python train.py --n_layer=13 --d_model=192 --n_head=3 --n_kv_head=1 --head_dim=64 --d_mlp=512 --vocab_size=2048 --activation="swiglu" --norm="rmsnorm" --norm_place="pre" --norm_eps=1e-05 --positions="rope" --rope_base=92000.0 --rope_fraction=0.75 --qk_norm=false --attn_scale=0.125 --bias="none" --tie_embeddings=true --parallel_block=false --extras=["some layers without positions", "some layers without attention", "value residuals", "capped logits"] --init="normal" --init_std_qkv=0.0299 --init_std_o=0.00586 --init_std_up=0.0299 --init_std_down=0.00359 --optimizer="muon_variant" --lr=0.00864 --lr_mult_o=0.863 --lr_head=0.0288 --grad_clip=2.0 --warmup_steps=200 --schedule="wsd" --decay_fraction=0.606 --decay_shape="linear" --final_lr_fraction=0.05 --batch_tokens=65536 --seq_len=1024 --doc_mask=true --train_tokens=357800000 --steps=5460 --dataset="wikipedia_en"
Each number is 128 + 32 x the weight over its row's rms, rounded and kept within 0 to 255. Layers, rows and columns count from 0. The size above them is the row's rms in percent of the matrix's.

# layer 8 attention query, 192x192, rms 0.0945, rows 43-51,107-114,171-178, columns 0-95
size [ 98  96  94  97  95  94  97  94 106 103 110  95 101 114 104 113 106  95 113 101 101 103 104  90 106]
[[135  83 125 142 124  98 144 118 130 116 123 132  87 126 116  92 177 103 110 168  57 138 191 229 108 186 111 176 159 132 156 125 187 130  92 144  90  69  94 143 144 154  96 217 138 104 120 133  99 168 113 127 152 133 102 108 100 215 119  92 111 174 100 142  68 108 143  79 153 108 101 158 108 106 150 152 199 119 112 106 130 112 124 134 112 147 116 153  97 105 140 211 176 169 134 125]
 [146 165 144 147 215 122 115 143 146 148 109 119 231  93 106  49  80 121 137 135 152 143 130  67 128 144 118 142 110 113 110 185 142 145 145 165 159 156 200 147 179 161 102 133 120 126 108 116  92  95 135 138 103 118 138 122 117 112 126 132 123  80 114 141 137  84  61 102  96 115 114 166 152 144 102 198 179 159 115 112 139 159  90  80 160  50 153 126 131 123 164 170  81 113 115 153]
 [145 118  93 131 155 119  75 182  94 137 137  80 151 156 101  96  99 122 189  99  88 177 103  80 134  57 152 178  93  97  98 151 120 121  97 122  89 111 108 106  80 153  79 154 117 141  98 124 142 183 116 110 184 124 111  74 107 132 116 163 109 132 126  93  69 134 177  54 201 103  53  80 141 147 101 141 129 123 126 142  98 189  89 121  76 122 185 101  93 146 112  64 180 103 126 134]
 [131 129 112  87  71 143 111 136  70  60 129 135 150 171 172  94  58 130 126  55  70 101  99 122 153 155 116  86 103 133 166 134 125 216 154 118 107 108 133 168 123  73 188  92  82  84 165 117  77 168 126  89 157 118 112 105  64 114 172 124 157 105 127 133 107 126  81 129 130 114  83 161 164 102 171  75  73 145 151 121  90 179 183  98 154  95 133 115 111 101 186  78 129  88 151  77]
 [104 117 141  84  59 136 138 204 136 111 209 146 172  95 137  79 118  93  69 138  98 117 126  98 112 143  43 110 125 129 163 138 109  80 126 169 119  97 115 121  70 241 142  81 109 124 147 197 127 195 148 128 102 132 167  96  85 131 107 130 112 104 114 113 130 106 205 106 115  99 147 152 144 139 127 119 138 116 148  96 154 150 176 116 137 112 143 176 101 118 180  77 160 162  52 100]
 [148 179  69  97 145 141 103 144 139 168 123 128 156 158  99 112 134 121 144 113 158 154  98 126  68 144 166 104 131 179 175 138 164 130 157  88 150 100 167 128 160 111 183 172 157 155 111 133  92 126 105  74 138 132 146 107 155 113 137 205 156 131 123  85 106 175  81 132 213 106  82 152 109 144  90 124 100 122 147 123 141  56 100 168 162 135 129 102 117 166  51 182 108 166 120 157]
 [ 93  84 208 117 143 108 134  81 121 133 179 129 132 111 164 106 169 139 110 137 132 172 138 113  99 125  98 128 219 154  75 101 145 131 188  91 162 142 117 159  93 120 102 119 130  98 139 113 172 100 125 174 139  98 104 201 119 124 145  53 160 102 117 130 200 142 116 153 105 108 135 236 108 166 142 112 115 134 182  81 144 147 147  93 153  89  94  66  99 142 113  82  89  84 177 148]
 [123  60 120 162 116 115  64  96 115 160 124 135 139 149 105 110 130 122  76 120 124 130 127 150  86 204 155  95 124 195 124 121 116  99 149 142 100 138 155 147 113 147  80  98 104  92 181  85 117  94  96 156 155 124  82 114 157 148 149 112  92 170 142  67 104 130  77 198 161 152 148 124  83 161 106  63 144 106  98 141 113 159 182 146 111 102 131 120 120 101 132 112 156 137 177 111]
 [ 87  81  80 108 126 111 133  84  99  91  93 116 150 140 102  86 170 131  99 105 184  99 127  96  99 130 139 117  75 119 121  74 115 109 165 168  66 105 156 134 145 133 109 103 133  90 116 108  74 123 130 156 154 147 112 184 129 115 106 126 140 112 114 198  73  99 195 114 169 123 147  64 112 196 104 115 115 173 122 149 154 140  96  99  88 135 111 114 185 125 130 112 140 125 149  98]
 [119 129 146 130  82 157 122 125 126 181 129 114  76 116 113 106 138 124 128 128 134  84 118 198 126 198  89 157 147  60 126 122 207 124  51 135  76 122 167 120 121 163 106 120 152 124 140 159  65  88 101 152 168 112 164  89 130 135 112 183 168 136 184  63 139  96 163  57  89 123 147 105 152 120 124 141 155 160  45 154 128 144 120 121  75 125 105 154 108 148  70 158 182  82 126 140]
 [142 168  97 159 166 194 174 114 104 153 139 106 123 171 168 112 118 144 161 102  98 103 137 133 121 197 134 129 185 153 100 107 178 168 120 107  96  79 103 149 107 136 113 104 129 107  89 107  92 151  70 133 148 207 125 125 174 102 110 109 159 111 142 124 183 105 100  85 147 119 138 120 116 132  99  95 134 162 106 158 160 204 170  44 130  85 135 175  91 123  67 143  82 137  64 154]
 [116 127 117 140 127 142 174 133 123 115 117 147 108 102 126  96 142 124 149 111 123 130 140 124 158  98 131 124  95 152 107 149 113  76  81 130  93 100  84 186 180 115  96  93 140  96 107 113  97 116  73 154 108 150 139  36 127 135 174 125 129 136 147 114 152 112  95  83 131 114 137 112 155 202 136 121 167 130  85  85 106 146 121 165 114 133 123 141  98 102 139 113 159  32 125 150]
 [127 167 134 111 128 146 112  94 108 138  75 178 141 147 174 116  97 189 133 172 158 122 112 195  87 129  95 136  92 111 100 163 108 110 146 132 138  51  97 127 167  78 135  87 153 131 120 158 119 172 162 148 173 140 165 154 127 152 144 163 158 129  88 137 127 189 130 145 110  99 145  67 119 119  90 115 201 117 155 193 146 143 108 129 119  98 102  65  88 118 135 174 177 118 182 134]
 [124 106  70 141 148 109  55 200 141 150 131 115 135 138  99  98  87 155 144  64 110 104 189 131 133 111 132 104  75 186 156 121 148 114  89 115  96 115 134 154  84 152 120 124 140  71  83 121  96 215 110 152 163 200 120 149 122 170  95 140 111 139 149 106 137 140  99  89  84 133 139 156 147 125 126  96 133 114 120 100 115 113 173  98 124 143 166  92  90  95 169 132  59 159  50  81]
 [139 133 121  94  88 148 146 155 143 170  90 107  75 136 155 147 137  86 139 103  89 119 107 105 138 106 120 156 169 155 115  94 104  74 176  62 191 141 120 115 131  52 125 136 154 109 102 163 175 121 145 145  94 181 105 188 135 142  96 147 144 136 136  38 117 132 105 173 161  93 140 108  68 139 126 156 114  89 148 145  49 121  91 114 101 116 130  47  98  74 142 218 114 145 121 123]
 [ 40 105 145  51 153  77 176 124 140 142 155  88 141 161 130  72 109  68  36 108  81 128 136 108  83 144  92 123 214 154 175 118 136 155 133 118  97  99  98 168 106 116  89 163 168 134 121 141 155 149  59 162 126  84 166 162 146 128 149 101 121 148 112 136 114 130 149  81 179  99 142 150 161 151 143 104  92  69 128  77 124 194 119 112 125 141 131 106 144 128 102 137 177  97 136 162]
 [151 104 102 102 126 118 106 132 168 155 124 202 148 132  54 140 171 126 163 103 137 124 137 158 135 151  72 104 125 146 111 135  83 126  62 128 138 139 184 139 129 169 117  81 134 116 181  87  95 101 125  91 122 181  47 126 153  78 160  77 134 127 113  88  89 126  79 106  88 125 124  53 137 128 126  88 143 120  93 183  80 163 163 127  96 118 157  79 107 113 140 146 115 113  55 146]
 [173 115 105 137 101 224 103 120  74 146 109 150  63 133  73  95 141 149 113  78  77 201 151 129 131 104 185 106 128 115 121 119 154 160 100 135 113 170 130 160 141 125 141 124 169 116 106 153  99 118 130 147 125 102 149 139 137  67 117 132 147 153  96  87 120  83  82 120 123 151 138  99 103 146 136 114 191  75  51 181 105  98  79 201 201  66  93 157 193 138 133 156  96 184 111 156]
 [162 126 155 155 176 113 147 100 135 138  40 127 156  80 147  57  84 104 120 116 111 197 153 130 119  95  89 120 164 148 135 146 179 146 111 143  97 132 133 160 154  64 130  83 110 159 131 138 152 162 100 206 147  82 120 150 137 121 138  74 125 114 126 137 126  86 106 138 154  87  88  89 122 158 126 120 141 142  98 141 139 181 104 182 145 112 130 108 134 141  39 162 140 155 157  86]
 [113 171 129 160 129 134 138 124 153 180 163 102  93 131  70 130 150 195 184 138 132 109 119 134 159 152 151 103  70  74 146 146 105 171  97 135 182 167 139 129 123 184 179 117 135 123 111  66 106 158 123  82 112 146  92  82 182 147 169 146 153 142 117 105 127 153 114 157  90 156 141 156 135 175 144 164 188 166 142 142 145 140 158 155 158  71  80 171  51 168 135  82  75 127 116 227]
 [ 91 103 164 107 136 125 139  70 140 133 118 143 123  89  69 132 131 127  78 190 134  94 155 115 146 141 173 155 136 123 141  94 142 136 184 101 211 156 175 147 166 165 155 147 118 116 186 161 134 176 185 134 136 154 128 125 133 154 105 110 108 123 113 115  75 116  95 176 143 203 112  91 128 135 138 125  86 137 157 131 143 139 148 116 194 129 135 113 163 137  56 165 150 190 139  80]
 [ 98  89 110 102 128 102 151 114 133 153 114 127  70  99 180 159 122 126 140 136 109 133 174 139 132 170 130 115 133 177 190 163 150 104 141  77 165 141 173 141 113 130  86 176  71 142 123  74  76 136 110 153  95 208 129 149 126 156 166  87 168 134 147 132 142 119 112  57 142 108 144 113 160 150 120 150 152 166 131 106 182 166 136 122 152 146 147 167 206  96  86 110 142 148  76 170]
 [142 157  49  60 158 179 128 130 135 164  78 104 113  80 115 132 132 122 112 111 113 128  85 154 170 175 194 104 208 123 133 165 123 150 127 149 123 114 149 111 176 133 127  69 176 157 113  96 170  88 122 136 113 128 159 117 145 117 149  93 101 114 143  69 104  99 132 137  91 170 149 197 117 132  98 161 142  90 126 208  88  95  78 145 150 129 129 151 189  91  92 111  77 156  91 165]
 [ 91 147 144  89 141  81 136  78 128  91 176  87 169 138 125  58 142 153 101 114 118 165 181 184  95 116 180  97 178 146 115 158 156 167 121 103  85 138 131 147 145  98  95 107 107  63 149 117 108  71 124 154 157 107 152 118 161 150 124  66  80  98  73 164 179 105 211 110  79  90 148 152 125 150 150 143 139 108 124 106 148 159 137  98 134 133 104 114 130 111 172 169  93 122 130 109]
 [118  88 145 145 163 165  73 122 124 168 140 120 137 143 172 147  57  89 180 160 127 104 166  95 107  66  89 129 112 135  77 115  94  75  97 132  75 147 139  69 147 142 151  94 115 158 122 161 168 189 112 157 145 122 102 145  90 126 130 104 143 133 119 106 120 157 132 178  63 117 141  35 151 177 126 142 155  97 101 143 132 106 173  93 127  71 135  74 100 171 182 152 115 104 106  82]]
# layer 8 attention key, 64x192, rms 0.0825, rows 43-50, columns 0-95
size [ 91 103  94  89 101 109 105  95]
[[118 147 196 125  75  72 106 164 133 142 162 133 170 147 140 150 184 118 134 177 119 103  67  74 172 140 139 143  88  85 123  91  22  60 150 146 216 153 153 152 174 110 166 140  88 133 114 115 155 131 118 125 138 113 116 136 166 152 160 196 181 115 172  74 148 132 118 125  99 105 114 142 182 137  94 136 140 163 172  93 169 159 178 118  66  88 145 109 142  90  83  92  84 108 144 122]
 [ 90 154 152 141 138  89 112 147 179 152 157 142 153 121 124 183 109 223 152 169  84 106  84 108 116 151 123 127  50  87 165 131  62 139 116 104 136  81  33  97 101 155 135 111  97 122 127 133  58 105 121  94  88 139 134 120 117 129 152 108 113 146 146 153 127 125 186 134 154 105 117 124 132 146 144 120  70  64 132 146 171 146 148 122 117 163 108 155 116 134 127  90 151 138 100 132]
 [100 114 182  81 141 132 150 120 143 158 131 189 123 102 129 149 157 102 141 137 172 130 141 176 134  94 142 126 135 115 195 137  86 129 148 179 119 107 120  87 138  91 156 115  96 135 110 175  78  60 195 176  46 179 131 180  89 114 171 177 111 125 130 133 187 169 179 141  99 142 128 184 117 152 160 132 154 118  62 107 118 151 146  41 123 162 110 149 139  89 123 170 138  73  97 122]
 [114 109 142 164 162 183 135 122 161 136 182 115  69 118 108 175 163 139 115 128  82 130 146 144 181 120 136 115 191 102 106 156 160 174 128 159  58 109  46 106 155 147  19 151 125 164 108 105 147 106 117 124 150 109 157 151 142 121 117 137 107 151 154 213 117  93 193 120 111 159  82  97 131 151 142 131 106 133 125  94 112 133 101 148  75 112 115 152 167 137 128 143 117 128 126 125]
 [129 123 123 122 170 141  76  55 136 110  90 145  81 134 139 184  71 151 138 171 124 164 115 126 140  84  96 116 101  89 104 151 131 131  99 103 120 151 180 154 127 122  67 119 123 176 144 144  80 118 131 167 126 170 105 143 145 128 122 141  86 143 155 152 113 154  71 161  76 160 116 140 120 122 118 133 143  97 168 176 108 115 124 133 101  95 159 117 161 110 155 188 106 124 163 109]
 [108 127 155 177  94  78 161  84 151 158 143  79 192 119 141 129 122 146 113 126 143  64 169 198 133  89 113 161 103  85 138 116 154 137 127 131 118 145  69 146 150 120 153 126 110 122 132 136 151 122 174 218 126 138 155 182 126 130  73 124 139 125  82 128 116 108 200 110  69 120 107  96 144 125 145 105 121 151 176 140 205 184 124  85 144 166 121 109 109 114 112 125 117 137 103  89]
 [143 158  64 181 141 152 169  97 107  59  67  95 138 151 141  98 121 126 114 145  99 143 109 144 112 126 158 124  88 122 117 202 112 120 132 157 149 178 112 135 135 158 148  97 111 129  98 152 123 175 144  81 128 151 137  80 153 144 146 133 110 131 145 154 155  91 133  94 214 160 124  78 138  48  84 105  91 168 109 163  66 131 141 157  98 114 173 173  88  93 136  75 114 144 100 159]
 [113 142 118 172 129 143 117 152  88 105 119 167 130  91  97 142 104 147 123 175 119 158 126 115 172  88  79 140 110  71  94 142  71 119  89 136 135 117 125 105 103 120 127 130 175 145  96 129 142  57 237  85 112 119 193  93  47 103 162 121 129  73 129 127 189 106 155  68 145 143 104 129 147 124  84 247 135 152 150 119  53 126 135 122 161 121 103 135 126 156 165 136 130 156 131 155]]